python train.py --n_layer=9 --d_model=320 --n_head=10 --n_kv_head=10 --head_dim=32 --d_mlp=1280 --vocab_size=8192 --activation="gelu" --norm="layernorm" --norm_place="pre" --norm_eps=1e-05 --positions="learned" --qk_norm=false --attn_scale=0.177 --bias="none" --tie_embeddings=true --parallel_block=false --init="normal" --init_std_qkv=0.0253 --init_std_o=0.00596 --init_std_up=0.0253 --init_std_down=0.00596 --init_out_by_depth=true --optimizer="adamw" --lr=0.00117 --beta1=0.9 --beta2=0.95 --weight_decay=0.16 --lr_head=0.0069 --grad_clip=1.0 --warmup_steps=472 --schedule="wsd" --decay_fraction=1.0 --decay_shape="linear" --final_lr_fraction=0.02 --batch_tokens=65536 --seq_len=1024 --doc_mask=true --train_tokens=522000000 --steps=7966 --dataset="wikipedia_en"
Each number is 500 + 50 x the weight over its row's rms, rounded and kept within 0 to 999. Layers, rows and columns count from 0. Numbers have three digits each. The size before them is the row's rms in percent of the matrix's.

# q: layer 6 attention query, 320x320, rms 0.0483, rows 114-191, columns 40-79
# k: layer 6 attention key, 320x320, rms 0.0463, rows 114-191, columns 40-79
# v: layer 6 attention value, 320x320, rms 0.0427, rows 96-167, columns 40-79
# o: layer 6 attention output (transposed), 320x320, rms 0.044, rows 96-167, columns 40-79
q114 113:515538453494526519457492547514515444459558430475517514479435597421508464516455515476468548484464479460578480530480508511
k114 102:491589468485596429519430475517612450456545490536455566577510491504457511557439568425514470526475519489449525594511435558
q115 109:469568609511633482545536498520482446520529556416554446516428519484367527523484478472431517486404607515535449561530486519
k115 106:440409516605518484534577498567499513567488436515597502454479562529447483551471521539521560467408488423590512418504425481
q116 112:548537540444425499431445537592524496509584472488519528452408534430600461482517440630481500647507522488511537523493556568
k116 105:585542502448477481577396500497517449506551515467461502517440426459562478500487543462347442581557515499455521552491449516
q117 113:558540513498529490516587545545584509469612448493511446546473506504471514538549578487418547502568471553430472465562517473
k117 110:502525495477536497590614564532492465454480515433548599547573603446422475632519555509421477520525457459523475609501503476
q118 114:569496542496519486411416487488438499528565544547468526451537533532505516499513490560467491546479555632482532470572474452
k118 114:521550574502503486486523500566533463538509518549569516483598510484600442502459487537471583528421549490496445467531501431
q119 116:464484480558551592561557486486437496421390431533580478455555539476487545486445465426485487503501529509521455516494633493
k119 110:515496405411542575514563416403499524387477436448584479470570525465438511496548535566470450441495476525452477467461600422
q120 113:459470579578422490406473588520475515513514589497542448585464607447539451588434480452560505551481513581474584507595487514
k120 112:396421482527481484499544557453430435505504527504503549471485520443563428596534503466538488482508467460528609460580394517
q121 115:520409558437559526517564396493520531405424460451557401484517436551535562458526462564504449479475484429399541460435587441
k121 114:481419500454519511488465362562481460362513538462489427481503463566435488482548445477511410507537456571508537565459494522
q122 109:453605450515564531482484522540532578493515551526486465507455534542517484439570467542463526470496525579486473473530487454
k122 106:533519441494533512464455605505541510473512532508479509448470482586523437399502530559510518455464522467529370550523551466
q123 113:539447566536537494458517597496488511487544521567555518586472515468443623548500524490501519334575512620479470498510517409
k123 107:438506534448498561479494544572559462463579499366490483597465510466410529629436517480531473430526454502446492532453446480
q124 111:483489414562513466464443454472533528465458413560507488516434519517397443508483453534439489516513562504413503509532503568
k124 110:456435476400468386548459523541484502532537426568436515432472542488376431549496553485541508502455511442603479433515469572
q125 108:532510512587468483479531500525603594476409499593446442434445534508559529471514498459492506543477555522547543534532493580
k125 108:475533426500521514456477511610617466395493543482435449537500418540606541542462542521407506459468568498493506580535394544
q126 114:540571471558464461426606515570499527550487496454532495567424491562472406484498611511527545485576516473509507516476541513
k126 105:504429549418441519460612541560421572570503525454592409583488368583532500466524538546500597379560487507638471449508550504
q127 110:443483432449573470483520465593418536550440523507464441437547400456461531519516515552466418462543486533570512485475511452
k127 106:533437562435406533441520402592400527553419435448469396452509483491459493459471483504479554497487443473502514358436482418
v96 119:478575493541509462348496507464489435493538468486484459498536469479492504421548489482536512457539462479548489562478470471
o96 123:498457532539488487478407579503547455468484578613507471491450462495510423451555498439469573515529519544597432473461632511
v97 111:436516480616511499527544469541471536473482567343586438555526476508449542521467465428506519476451523475533516539337495461
o97 120:511499430544536442426512511536469575562508486601528561540449547480445431502420458489455454525500455604583491530479432492
v98 114:433533541534518566522526506545457508486549531543449525481580453494537441565420514437522509495430451497561492533492520454
o98 116:575416531439493456440491463583418595506423467607389503442517586612531421472426448460528477428475446403520556511476525553
v99 114:547529556455470519518513481533509524503538502537529467500431483512510490483612582437520513485587576458448444407491496504
o99 119:546420504593534589457458493428569542519452469458449487486543526475447542533493405448434574489562588503578437458591504520
v100 115:492536551521527576528471481510462506488511422448460498482495543426519553469509421468436478426539520464464489439503480460
o100 116:476462466599497483530572478515400464526484477512507471402492541473497530481467497427536427429492507426509482495543482462
v101 121:460482496401540490456521473484500574521592506417512396484527576477526498524527552546538480553448432539494477404566487543
o101 128:510514432448445516478484432497491481420384606507431508431571499475476536440506598503427456574409473574551514464446433504
v102 115:502498568446461465584547498521482441443482530522519528556544491443488553501601448415383550454565471544527555427412541592
o102 118:608433416565484448465395519496517483553413385507482513573578517551468467542534605495505555557612483458431418434530539519
v103 116:448468472399544549429506506530534534552501525510473483523491518461521509459563477552546519505523484473531583515490594547
o103 116:467450452582523552514447509515530526455464503383529444572572450569490469544466544522509439419470535536567509492511551411
v104 118:431500522500529406490488483507460437483463529447478487516367564534574544495607455501450459535551475577480442560411505467
o104 117:538569496484435524491585553528511504447493448494484550542440486440538536449452546384559431483555491502430567529409497578
v105 121:561417515498554487591448506553485573471531452461504510545492436573521451424403508502524491453555443520414491554512568501
o105 129:495478590488571434510633513475418578416451595476522381489522445432519470505431536550534512439530540413499460512535480492
v106 118:616470442440444422514543553506547495502421498490565417538610511420493401445468475440510516548439576473440536504480519447
o106 118:443515547502498566434510447513560561466476458531476501427490502419535520469521444525520505553488530465473537563507454555
v107 121:489478477515476446460450444491518502524538466465545510478570488520475460523486405472484559507378407515493552492601597528
o107 122:517566473513509499472518445518480569635494473461538451501489524497450525494498485450524423457461490440493435482470516479
v108 117:432530524488453498530540425510565414443521440415432500485528558475461589492552448546438499384526513491555455508515521487
o108 118:480542436576525443436444477559462387391497543462503492549542578519409542556522547415463489536606480517567507475526455485
v109 116:525523463435427545567482513477471456452411451477513426426537521473480509507542470476477514492513560519560438532434487475
o109 121:498545538493512456536422494439495491478551456568449482445501458445451441529524494400571510604424458514601604522504515433
v110 122:522507450437500515599432420495533461484628436520517604527466491561564447478479475509507489517586438455514411410431471514
o110 129:618471409469421435495503543504513466417608558386562526517489468511462465542504445503571551530504532487566528496452459461
v111 118:418563472518496478500523501466446502546517502528509543399446477480508585548507411460445582497461593461605411437531531444
o111 124:524490421530460570520482537505432511510500501606426481524499543511432464481583548581583600507495516471482550402419547475
v112 111:575461537480433538545550464520463499520496457611439501558457500513516503537458487532519550498473493563556467534551550541
o112 110:585512616442588548409441461486458534635545493540532468432530548515529603620512582515516496485559437507583433453515524430
v113 111:540518535477448455588450438480489488485459519527541473475514515415460481578402571487493533440526524463535552574532445543
o113 116:529495480456498474566534528565446502578385466479435486525505576430497541553504495512493445594532522469526499538483437545
v114 119:514522505543450486455515506536478399490538500483499485484540544538466527482536447512478461593490449483480487500496489502
o114 123:495552461433544486474501421577403482416452486450576419503475620569480488451673455429458453433570426464544454547480539491
v115 118:488551495469573626462431575483558424484443566425514519452411470455484467515430522468487507437496560490477534471552605492
o115 115:512472580490567474473520514500533460440518556475486478507486527441496498484468474502468381453500583414523529432570556451
v116 119:537473533510437593457471534461588471481516509590341536455550537455526486446572575508490515574442546462567527549563492550
o116 121:512474453519510462513474515499489438559535462416508504436443637437512546416580556493477453529499532532544564514529499564
v117 117:432548571440396440385536527509430538514565450536504462596454529598461519508450504466444560518504683512543586498432452520
o117 122:415386432596395553491499447448411438563553448455475479534544527558446472491603400453487470582506496544538506474463599565
v118 112:470515515461494487493515480486458505474572361583491506455432489438513507406526555410530501539471513439371467548467534537
o118 115:458446485451572510455493398513489576582457462524512477529469425520504464577503524481526467480448521382530478497451495508
v119 121:530500530536560544505519485589480426514411492551470437439480519629507567405520458510494454450539481510538546537496507597
o119 122:505560481560502580442500579497426432550499517504507434401578530541543492492542417464548440424461476578545433498472459533
v120 118:528490477509466479565455540477470449561526510504434421486437496449462515354577443478476528483477527521379433496560498460
o120 122:510541497469484520520504541487444583572522486508416555493404561514516530492520470398522539563474486427498530559495454499
v121 117:462595550430414551526468506527490522526453442571585471385477477486477425465531538485555491580454404512427536509465497520
o121 126:457559539511518500479596480552499422422459529474392530504533436491514549443474519491543557503504481516514459467442505524
v122 116:501521549618541451377449471468402542537530518398517460494434487511506451569544437486444504472408553493581482490465499531
o122 118:451408517493459478405525423510396475514510473521499442542464599500504510577498525501450489569413546529523515509509507483
v123 117:434536544442497440582561486491504469502543523430575433500376575495535448478636567524436505514420485546464493396436385514
o123 120:506604424401501476484464402574589470525496471535468500559582510431486432511474515596614503562505448544549484505501541450
v124 113:582480454574486448511489562510512384459464468410404513471470524547469510552531492416543494487500446438550499526643544538
o124 110:485555519498473492451482537471508482368419523559498407483508596587458411491475387507455482541516519522454474444422505497
v125 113:511510460555588432488481422510420483488465540436495464608571401455476498568450537437516462497488548460483533527493537534
o125 112:514460476541551525459499518469491494460474561504494478422522488454448496568457566548460474518455575530498586550558558538
v126 112:429559525510499445526556401539502479501471444509529420473527482468444523541512409520455503459403528549546468516570550546
o126 116:508505461566572449439561472493490465602471455560571506446495539512502451551486476507439445477404531526500517519507510517
v127 116:518546453549574533473468473509509450529515405474438472543476545560476473469486525497514520503473488413513459500399561486
o127 122:458473550483486412473504519525545607502548549523480482442589497439547527510515438538495583515517536411551593485441506505
q128 095:513460555422478485508411471544483441509568501442476509529483403421570536523504500453582480468470523487516487415589458475
k128 097:490533391443469434422471465510598472510521547457557494529518496518630482530488485429534631494537527510439499458499506567
q129 097:493561498485657466450541465553465507509536447526540529527463434409388387545466525486594377520617470551413539591541573551
k129 101:541479531463592429536492497555528496505512539507526547490445484471507461530443473459499520464559451579450570591465633486
q130 099:498553443541508561446534486462511453484469486527483558474443473577432585538545563518557450476526493413502477512462492585
k130 097:526443575523535559524578506529385459514447475543530486498524560458350549494502525543457424496433439439509505514532489472
q131 088:495513477456578537599475567548526495526506501487514474595527483490452422501511463520557478460577542438415488500535508533
k131 087:477536425616582457526473560540465518563515498477528500617469495503539448540483490534565565409572554496487514489492477463
q132 097:514415515470556503515432501529550566515515490396571444544508469426535458570508525530487425526543431482520553520555632559
k132 097:484534444484487584465464557501518527516511540468528488585454465532668530516435503479503619427530540549475497555488560441
q133 094:586471527421527548524548424510446506469510502503528563473507479479579638451574487481509472386450496501543555515563482497
k133 092:629482520403472554446462445391459481500543532470540454469549595424501569539585449484529528519438529536512521536524438504
q134 108:439406486493530524457446469546456519515602525462521485516441454509576487593585504521492388534372505510518448590605472391
k134 111:465475436480569560461420538533460557484491471491502521487490535513625434607585445511537544525441556585518490555554498481
q135 084:487471548555499463470440439442463472528485537549548604391507544452474399451517482570566519510521454539419527478474549618
k135 082:554464477525461440545426496462498526518574448455446489498497504459522445398457464584446415555542566457471531485457526590
q136 102:488463447522368454465550454517539445504452582480481478502521621506526490491470499514556564463497485479531474416435494536
k136 103:406454473573445457419543529561446548543516541514532599508508522486519515479534537531514517390538450457516521504426473441
q137 091:427448461565594434514463465413505546524563513513527455573439527494506505513495505526439421531411518558599474494560471451
k137 090:437498505528596541459604459606544514403432503468465441401552516498553530542557459481545561521498552463523486470581503426
q138 090:544517535528508473501466616434521434454463488525426514540459531467481461505516513476486513510529480315504540498549550528
k138 087:425527503527424416474533575554495506597497592519460512554437494472557501533515473473475529435559482440537561482543515567
q139 086:558445537459502532578574468529483428502492494474530517590497471397551526478505527490491423444506513361518545553594529568
k139 090:489479422523488407475447469486521497582528509468540473517511517574626543525430492456505604447589478465550581474430516563
q140 088:483490563451423576436583463566502586532530473483449518479533459540534494494556532586432558556449523424445499556470451515
k140 088:418464477512467440470503446540544577617505501539462523509474413548590520518483490507461614493607413480551516494352483492
q141 090:487457522527491496499458500612483402514550565522417493537522536432457483490528446535511496510475559525484493504602470485
k141 093:513472506493489492483484538526500508617517572560364489500518551460542471548456485537482571453455489416488539504535538523
q142 091:561485421464411483416500576552490469549550590498507514460471534504564528530520520511643523508579478582505553516511536537
k142 091:552482641451463520435508538490437444498557473464500573481498519411490419519556524447494442537531491616489485506489516464
q143 093:447472524480440430453445503614505524548532522529472438565483481456468437554514458542509476548447489484583553505449493414
k143 094:472498440452503453467495548559496532618489469539461559585410320552644518547413511488568576499483507507525606525500450413
q144 098:407493492418463625475534410512435586520488538476426544441474454580595579529506487553408535510401523468606473545570395487
k144 102:528496411518465507457513548401486538524523538471558551413520547627593567506561521574506668560491481495498483483433463593
q145 089:575544479449541526428482527420453513480468431524397588513508502478491527452566439538567449457487405536492511564466454546
k145 093:597435618470526570552557534506426514497527492511401484423543541386417452499606533509485406536468429506469492538524507529
q146 086:437478705494530467490479531515577519524463529501513503554455498491451469443487522503523578507538566503537435444475470421
k146 086:460506456494509506546440439482593531529421511491542524598469444609460593505384544432434558484472499463451504470525498452
q147 076:548457435477512493547529432586545454500437482444448465513565518544572505429573533480529481491620482411467430565517587584
k147 078:508543390533417452414457491421486494634504552476517526520513469627594533436473522499540602505549466392531483493461566603
q148 068:467409518462515505457558446546432491461579513526474499468446524536518536546505462467580480400487467581539540589533495454
k148 077:512513567502538575469512470546396450365504505550461519485508610435430515518589520493531460491492474589522423538547479420
q149 078:449479450465493527523550439467547482504525501572517500540517485497475491438450580457499548454616509376481443489366509518
k149 080:418497384497429470520513455514606517503524537506609494515461504633619525477386569564543552524585524387490514493422525525
q150 087:514460414423578526398517353647468534450496500467472433498510426508524487602561512509456484505492531424481477552583547482
k150 091:528506450572458488439477476476585492426517503550496476454454544542594357472531518545413559595398517471547388511539490545
q151 078:485466449577450448454411489464418546492510589500555564415497551466507563564472507481504423555422527561539580517553372477
k151 076:609511627436490573448515470515472459400485465496436515415496546446473518507561489397421395515483538560463503496582458440
q152 086:506393520466594475511444528597397560549517542477506541516388470493470508553503526453527377510409499553534466574522483401
k152 082:594456507524517497481485566529486564547546413465496563469544519469541449586555481521504591539470448576431427529519490410
q153 086:419561491521417416593474533433592430558509505506500471563435513492508483509588554472466566551534577542521478470521473566
k153 089:430497366524451399550465516488624477506473470491515515546409509590543568506453525483506610485554545455507563418477492557
q154 093:504530372529506512466479444553568497449503505527413510506553497544519610468533496540532525431509468489421545469437473506
k154 095:563483584492519528466557508564400528501528516536450475501555517450400555490547552526489504482475507468497491556521443483
q155 083:492429620539452469601473470449509517561483489494458539549433449519525587509509480415444517508503526483518535483434383435
k155 083:461464432513485546480543522566572583561526494455542445529525489566646515588476519560513577473554604484455536407479556473
q156 101:510567404608493510491388455480499437517438504552489473506547437524502430529568452546547391552453492482490516509463456483
k156 105:472571426521546475546471485517564478535435542597546459370511408566535499480474468554403543490518469446418447473472392543
q157 094:554461535473494600498458559452493543534494547479507456443475488433488547551475492471545580435448533498563533477577479551
k157 093:480460597502539553453554556468495538410416560468450464462451568421490531522549396502498530505410556490523528471581430579
q158 086:568507523473512488536474525494555447480503532458568478523506412406505381511422475439582508466618552529416500512449561495
k158 089:536536452415540503472485464459561445515536547493482525605463419510532500537458432391570537476575549573438504513482497475
q159 089:484515507538408430540452502450595512498424437549444522422431410473511468473469540452470584560505531439554492531422506549
k159 090:464483408425517431556413439535497460534480502541461435500504416488470501434471477588449496564448493420557499436506511478
v128 088:542481416494479507436422455452562532539521530418513507519585461503564480532540459520452518478499452436500452596513452440
o128 090:439552531519470496577582508567521521441526513482427539518515479482518527479524492452526532531463469579364567464412510557
v129 084:490459518536497626527566482483513489534459446561458547523428473480497427523410471394496521490534463485488521525556503439
o129 081:434528451519532464501515539512480574502516539453479510472414493497406506572502466543492462439524525449508434514467515418
v130 090:582511428485542508548577504595492631476589467377444491507457480497482373540581521464347491474469512574392516486514515562
o130 088:541492457487481486458484496558546432567473479496450565409548554533573487399464519518546621513459508487585479502434396424
v131 083:525445555443491433481519496499539493490532539607510532506514482561516603384530543529457518486416472627521447480437474495
o131 079:430399554568567603554546491537450574484500519492555436516409408464468542505447542518454388454433568482424506514513533463
v132 083:516479490515526509485470447494523520516377597533495491463510505545512624536412498456559556477490446467567595423503411395
o132 079:557593455551429528471411511403518435470490577497555430516466498508536499491503497476481451534598494505445524454511491561
v133 087:517482583458488528411532522549534531517416524488436491443427541521494530548477547535411579525494558511545473556447470459
o133 088:441469537444483514557487517559537590471564473438502548549467407499447494500465506500477503476506502553472470533508601456
v134 090:464411552530496484425466546607491468516570524491445446547460533509496481483455478480528570519544470469515503550495491576
o134 085:521535434609528469461481440492513545549469504620527469402553480557551452452533494467462425539399555542509502465431420460
v135 083:597585505422502471422522497514432569506565493462407501629497529542570511437538571468564513472492486564503504486497473490
o135 082:514523472468613464526603554479596521607544525519488449514414480407454548561487447545524377488494546377520519571522520514
v136 087:611535467522502492452417540506508377489445475534505462399531516448483556498479567520472500482516509474515503533485476473
o136 086:414415565555508527541452477596518517451473607553513452498500489562551523512537479487413528468440577509477497444464453556
v137 086:524493488480476442449442539454555509551591573576499397452525544507631536464517552656545524475454550430457390526513451494
o137 091:454469586463530461538453581560490533534495503538540562573400432489435468543522505431480564459433539541501589481454497486
v138 086:527564561535475510443531538582508446437467478499534516560504487581498610459528505393502465523544427457566470459537573461
o138 086:428441401604486392561469451482543397532481466530500459456474407515447517505457514527402419566516464557385423525487490508
v139 087:482517510425532530410430375414501518519449487605492576527524446557525505431508513530479485514483383573470552437522517486
o139 086:493451493450544468504600473514507563505537533421550481559429495528438522562487527528476467488552498457501513587581537590
v140 085:281547544430492433491511405526441542484481537517460507545609521441531390539528470423492478527450496531506567541534613518
o140 082:557454469543477494489597524403534423510455542504538439488552520540600547475464585562523523545538501372558561508496529612
v141 084:523528633453528453515575523535543504520529501456553483415502521436515516479458455362506502529405550450499468533467449529
o141 086:502434516447465450474520501560491574603530505597451443416426511561539413492552559543480537521475550449524561436513463380
v142 084:546531486438502447449431517413507549548436557604484479498502525466502384532478547498509428443453476475473491615516459539
o142 085:371529611521498529495470524535528463446555529485566532537458420485530557489529477479536521509510452461471527477558504521
v143 087:460494507486523469434431509537531495492619558397453476501526493555531330552520523604514500515424437466428509528469465453
o143 087:530468418512460541461489452447568412517475378508520583554502544484506517442544508425504626512532557540527547500486429522
v144 086:466538494494391407532505533517490546520465463479502521432585479527474600505516567504457558525594504589558564468505412498
o144 087:568508478516519516548425441436511556460468538465499468449481479487530505539472426499481445547538558511422479423504416500
v145 093:444522545528446467452454452510536465518520503466500522493510525512574478492497542499579520549525464530495539451450536492
o145 094:505471426518417388502549551457603493553550488462451522518411499521429550525539513446443492580498514427432417490491560422
v146 095:476536511496461402453457461482496501553569554600441506551590506488544501485559493586449515388503440553518471531558435457
o146 097:510477544425553495525496530479521531514498508491522473575438485462519510490448577491527526509470540466512548510525512503
v147 084:504530559495452554559485449570461425557470554553555494502507474512526558485468446442530489521461518470538472493571554505
o147 081:559538391492496415492421543408545658533383457513419518483552465498464490531506492441478469537556476498565550530413485484
v148 089:519499524464512550500590508517540556477410503468432494526540492535508587463478587463459498470452488520504516549428519445
o148 083:491399621514589493473434540581441459573595504454543473540429405491488464525424445486500364529526492472474495496540489557
v149 082:553453539504501568540504502484512552526488466480603429492430451507535420429534365454491487527537361494468533431505457522
o149 084:466525482462412484502525602542452575603457559567455562492487470477391477552451498453476504429500551485522528563439463452
v150 084:515454522507550500590479509493499511556543557542528524540402485438506541523483408390571458509527503542484453489447524549
o150 083:485536426444420469416522466531527566482410474511490560436564435538543489501530505568506557572591462542480539558487558481
v151 087:576600422472485481535482460438479532447448505500543445444482543482555587449478405489430413524492414549554446403578600555
o151 085:523505549544476488497569527534479368482522576447484490424536463498419491525554577488495510504612526516487506521474483503
v152 089:553510497552626535484569460421477525527552423422505618465556561518504525483510489519505509483468482493526505470536502443
o152 089:470486503517449432533523478484565487521576485472467489508464401481464408494474517481435568504437451422527457515496548477
v153 091:387511522557495619610574466427512485552449386509449521440487512472466530491505574493459464498530524581482507461506510492
o153 089:494452512504494459539524504544475430462456540491514475482503534499529445508435534582429617466591525413523462502515592512
v154 086:517442554535508527375501485585509415550427536424432517469523517446500630524407551458460477461498520563486462561503547463
o154 086:500472504566444453543508506556498559555519490492544562446527460548514460547527520451507486540517469499489553466477559455
v155 085:515505563426534435481433475471508487492476599485493522565507411537515411473469512381540524533506558629495537610477478630
o155 083:495502383532468478461455443454548518493475412492497497437495561501521556484545611571380410599485510486491492466547485443
v156 087:527513460447539478489450462551462447492472520537571472467438450488538477471490490530383535462497503507465491506465452476
o156 085:374446593453495508571553554530564601501449551516497445541475404484473454511508603538446506508491539430520510466452568472
v157 080:525500442543533394465501459414484492502557467500533531580447420522505558506478431557552513495481531554481594524346508505
o157 077:558498556484530536504427603512458387563485598523490511449544494520466511455417460543397434532501513376538481527531539416
v158 098:573560553386503480421432481557515437528458542571499486476539526488540470400510444513500440414431457471526509488540495537
o158 098:503435579541561498465559494565452519542477540513530520582541490517511557449547525549489448483501450488493526584516506578
v159 088:361449534468525462557501553556455535499485505376476550534518477434452456554485467408581524489564514427452531534496539530
o159 084:487516473516470538505526480547570608581499393529458517586518474510574515473545490492515473587478451433502506441440553465
q160 093:533520539420499484396540502530501418552610532492402558524493539384493511571557458491513559497555443527533573564503481618
k160 096:567486581522411501501453524478504468561603570562511522543484554414443412573470514464509497461493443522493533510476465480
q161 093:553520416548504559604524488435466524448486447479501496524532441581437502556482475406433439614472500377525527536480505499
k161 095:450592445476494533423497504468484452378541489536555486464511489523453451512513471500467448598500596497434433535509478516
q162 094:524568540539417536518501630477505545474477489475528585489523505559448514530501436400565554501529437507507545480499449474
k162 097:540473576506554570475519509464465448448492532510509585478420485561361558438565511500491442543459535503558516453476488494
q163 089:550494465524374458501457467509557383511542499568461512512540458539561397514514478487490468496601503458504512569510475566
k163 084:509471442523463481460479421470492525438490521520465460409491437583532452524425494490464574482539570467516555532515526534
q164 102:553476487437513601512514521485460636461438412537501545448566453544588511494593447545478488459491430491545578597491615565
k164 102:517499508423566674457521487438454553459412528469558460405553516497532495456514473502409444476548409453493493563510600516
q165 085:320509436585460457441518500497512571425429544505551467600484427601454584575474557445528449490463527511593537506575430461
k165 088:423398399515439492477582467519455589548595542523459470461575457586601575521536521531511548393432498524580587520508524465
q166 104:559572535597438489577542613485568405495530557478549465518494541487428519570478446427461578400516530482456499483618469638
k166 108:448532577591439475579547538520519429508535548542536473524438529465365549493513560497502510459410461426517517443528536474
q167 099:523571564505454519517547555572618475544580536487460457542450509544434498478542517548493617454558586507513498433436481478
k167 097:563593592523402453620540513489602470436493540522534524556446504466361488491505571484435495498421588507480505414436462463
q168 096:583501401499539537501448475410460501372471446495560546481546614484538501504453477505481483575545428414483553500545477542
k168 098:529607474495539476429462460408497393368480470533526536564488499467392415484492425443427424591519476445475481446461463522
q169 093:501472519502427558501445506485545497490475503527439426544499532533478565519474508489564507441553529439576418490602507434
k169 097:504492458493493473516424454440484556467430509544459435540497478555462554556507498456513463574450519493476395506542487546
q170 098:491491549538495556530495463475393507510510537505439520542465517561535517536469524504465417530432450563587531547507557405
k170 100:453477533496554576396460502528400566520536514541475536460511491587582558507432510448492521503488468548541571551587526470
q171 096:497530511536519569470643483580544477431514442486618429545536474483471502529519520478557489373521422526491482566533639478
k171 098:467466473520511592446566436528466470409508510456565472501433468507454569579447543445497443481519460476458469566479611427
q172 096:419457474542479486480508448473496570443407484526473446427514459574453561461546569503488582428483483510547436480417564424
k172 099:402464471447574517470505458493498483456395432504453508493524397616381510452582457429475529470471485479513571485393505495
q173 098:563428513439562525590522479431518542497483493493431483417492442493580533450477430477495522419529515447466488574457603548
k173 101:544533554370507572440426505445502466502425462476485437425454457532486463437574459590455374495477498483463481538539531549
q174 093:486487495502390482465423442463449541525434478414473513481575493590597540501463492492545513570424426486510576483418434449
k174 094:458454496589450515461517409482481555532565534518410478500582464479641548476504486544446503554503464559479540540504449464
q175 097:373429494484506503558427519509463498498458526532421480522481475581482542536523554464444545478443543511587394511487509443
k175 103:438426464361444483490429510472427520560496496541480520455531483589516517551484507502534537494458510562536456535511525512
q176 088:460494531447428466510452479443507467541516511488530427429484466479486473443492458460477451523523501480437523534509492478
k176 091:492444466495508422503388400459411466466430486553500429506474485482496453588426520455442463526563522493531618604463527459
q177 092:554363496505587561486470458465463520483505478514486451402441441461541462479480473512526490436457485565521474531440582451
k177 093:544506568482576591384456488436484457543432458538492429429518511490526483514505483489536436482478550541530529513472541525
q178 082:543491383533450499554484424446536540532458437512511514485506494530581550437371528498443521546506517487456482523460455440
k178 087:514625370396488447452463482445545507432525523490436359558531443562565519435476520570537580509530491504483529583550535518
q179 093:486583443561527565491459495488520556466597463535477454482515559477456486552469455508558430509501575442541454571595514524
k179 098:463457463603560592507487513520450524333580538510526486503488593532499460553443543561511459523458544485508502552589482499
q180 095:542476476561511513482514530401492494496462582536455510422543460527476534630535504449469486469471378437532510545512492541
k180 095:419468495512509520501498474493512464525541534562507517418529499435428558536542475520459439511489454542444488480480451481
q181 087:554523669511529525533514522474541569469599508515461490417427506561530477452494418512516589429412596576540502421434510449
k181 090:505588673535511500546482537462526488475455491488440492587440478492429517421512495473442449515418551514500459483428485512
q182 102:409468477577444535459517574484501514450520546494576582537442544537537532507509539418620497493447476583532428510472469476
k182 108:473526468544482500428518526494524443522591521489519603538437443557621656480476505425592484495469416541578568455504495439
q183 090:493502518538497455488508552516522611457498484447431406602501616453483568627481461461458469577528490542471451509543461460
k183 096:410429543463451499550458498524495588560460499477459470544527551533553573599479536454495449532424408480548515573537498454
q184 094:448488513583436484538513507501506504515484537509485474562526480567568536400469549513553506482573611511499539471497452506
k184 095:555440512477402501517501513509526568511595551435529478519516493516535522548481544523468600470491525555459535450585531508
q185 094:456473576546504500610601409477515555476457464488426418565472451554490586503452522522470418454452540451406440480417498462
k185 098:433400555477437569553373520563509608562473466518436445481463488544479551475522418514451442537461550525528471557492515434
q186 099:569535453533405559489517547528588472536525554481475454565474570536519448450525462484522553453469548531538513411501426473
k186 100:546544580504425468595465550476643466535486508536463496534471471511538547529493523533518492504412534507521513489516446505
q187 089:534526463487393547545549488384517464530442553521438418470484475567652521444526497485469450555511554439462458487546515559
k187 088:556478511477483533566503478426501568543513455483394399434470434522512490507531498523449453493534506498496445486572544566
q188 101:477546485514526403486384563574536545533527483476403481560471550576530499497537460477477489523336529530545538534494410514
k188 103:459527450556547459474474553581487552551432478553412506586474431571542517464513560542470456472417386467579486502493405489
q189 094:399493540573384486514427545456567496543431544556442464449525521488516521490541542509502505552470646531508458399515386457
k189 095:455483424565432432577536523509551559551474509485433499495479474489488550478509518502511594508419626485462444448474423538
q190 097:454494508538543470581574516400571446428551455502520491519469494550471532544460563430418507543454504406563474480525493458
k190 102:446449463419455402543498540471619486507531495462540471555496532578613569533502526483443550513421566495505436463462557398
q191 085:540477498430557584590497506467485493437519555479421497483498550445496538519426437475527473461537437429515445564537498571
k191 088:482519562524571501532375523444445515373452432533469507563412558499466439577506457459458383598548488499515510495482486488
v160 085:566505534505586503544562460419378547516412447575488504486511467524494463471555575536565496389407466474551451591497506511
o160 083:453530553482412490443521609593523486456553575461469511538453534501376496442456503478557457526540530555525474439499401465
v161 085:406415535544469411491557501548531416410469487439563493512504589526482493523461526562503500553414520521523554453440479464
o161 084:522502432488504558487509450467453542446476487544434477389498431488528559470525544541470463486482489464448478539505604577
v162 085:577537507486554518534511493502527420482490496474563581480519480551444589477477577405563488433511476410536421453526541533
o162 083:434372471457388457481497492471435496495494434486438466476496533516561422572533486475527456591534470570433532519449483353
v163 081:547530535495491554494564408562500530507544488435507538621473488572467555501487495617624512491517556531571479484581513405
o163 076:535516501531569481521484436440528386508497514529429556488509522439564500502534395419463499490592501453422476509430497616
v164 077:526421442557521480544517440465543464476505483460485543540532523588455606597499492486606538476538580460557481440495555514
o164 072:469598482509497525512494530522508500518475477493496482335513519454598417439479496536510511448478462549383516592518503560
v165 080:415498512536536486573482492449491581461473446558419415484539515526471506543562502427433504415487582581411454619460414477
o165 071:522508439517429444463478460547492505513517598455570598529487482472607479498497468563494564561533483510537572358572462533
v166 085:502435501496489437534422533511505432540460487600514475539582486529519439499584404539502431420432509498523459538556511506
o166 077:473574552568490544464596465585556573492548485416436539439441501459508556523501550502519514566502566519425509461519438528
v167 082:499527464434504535539588408492535563483561482537476635511452466484527496490520498558619519510541507488437449498488477479
o167 079:474443511601533470456423584488517568594491530524538475559507552507449460525516496438492514491508511540527532509475426486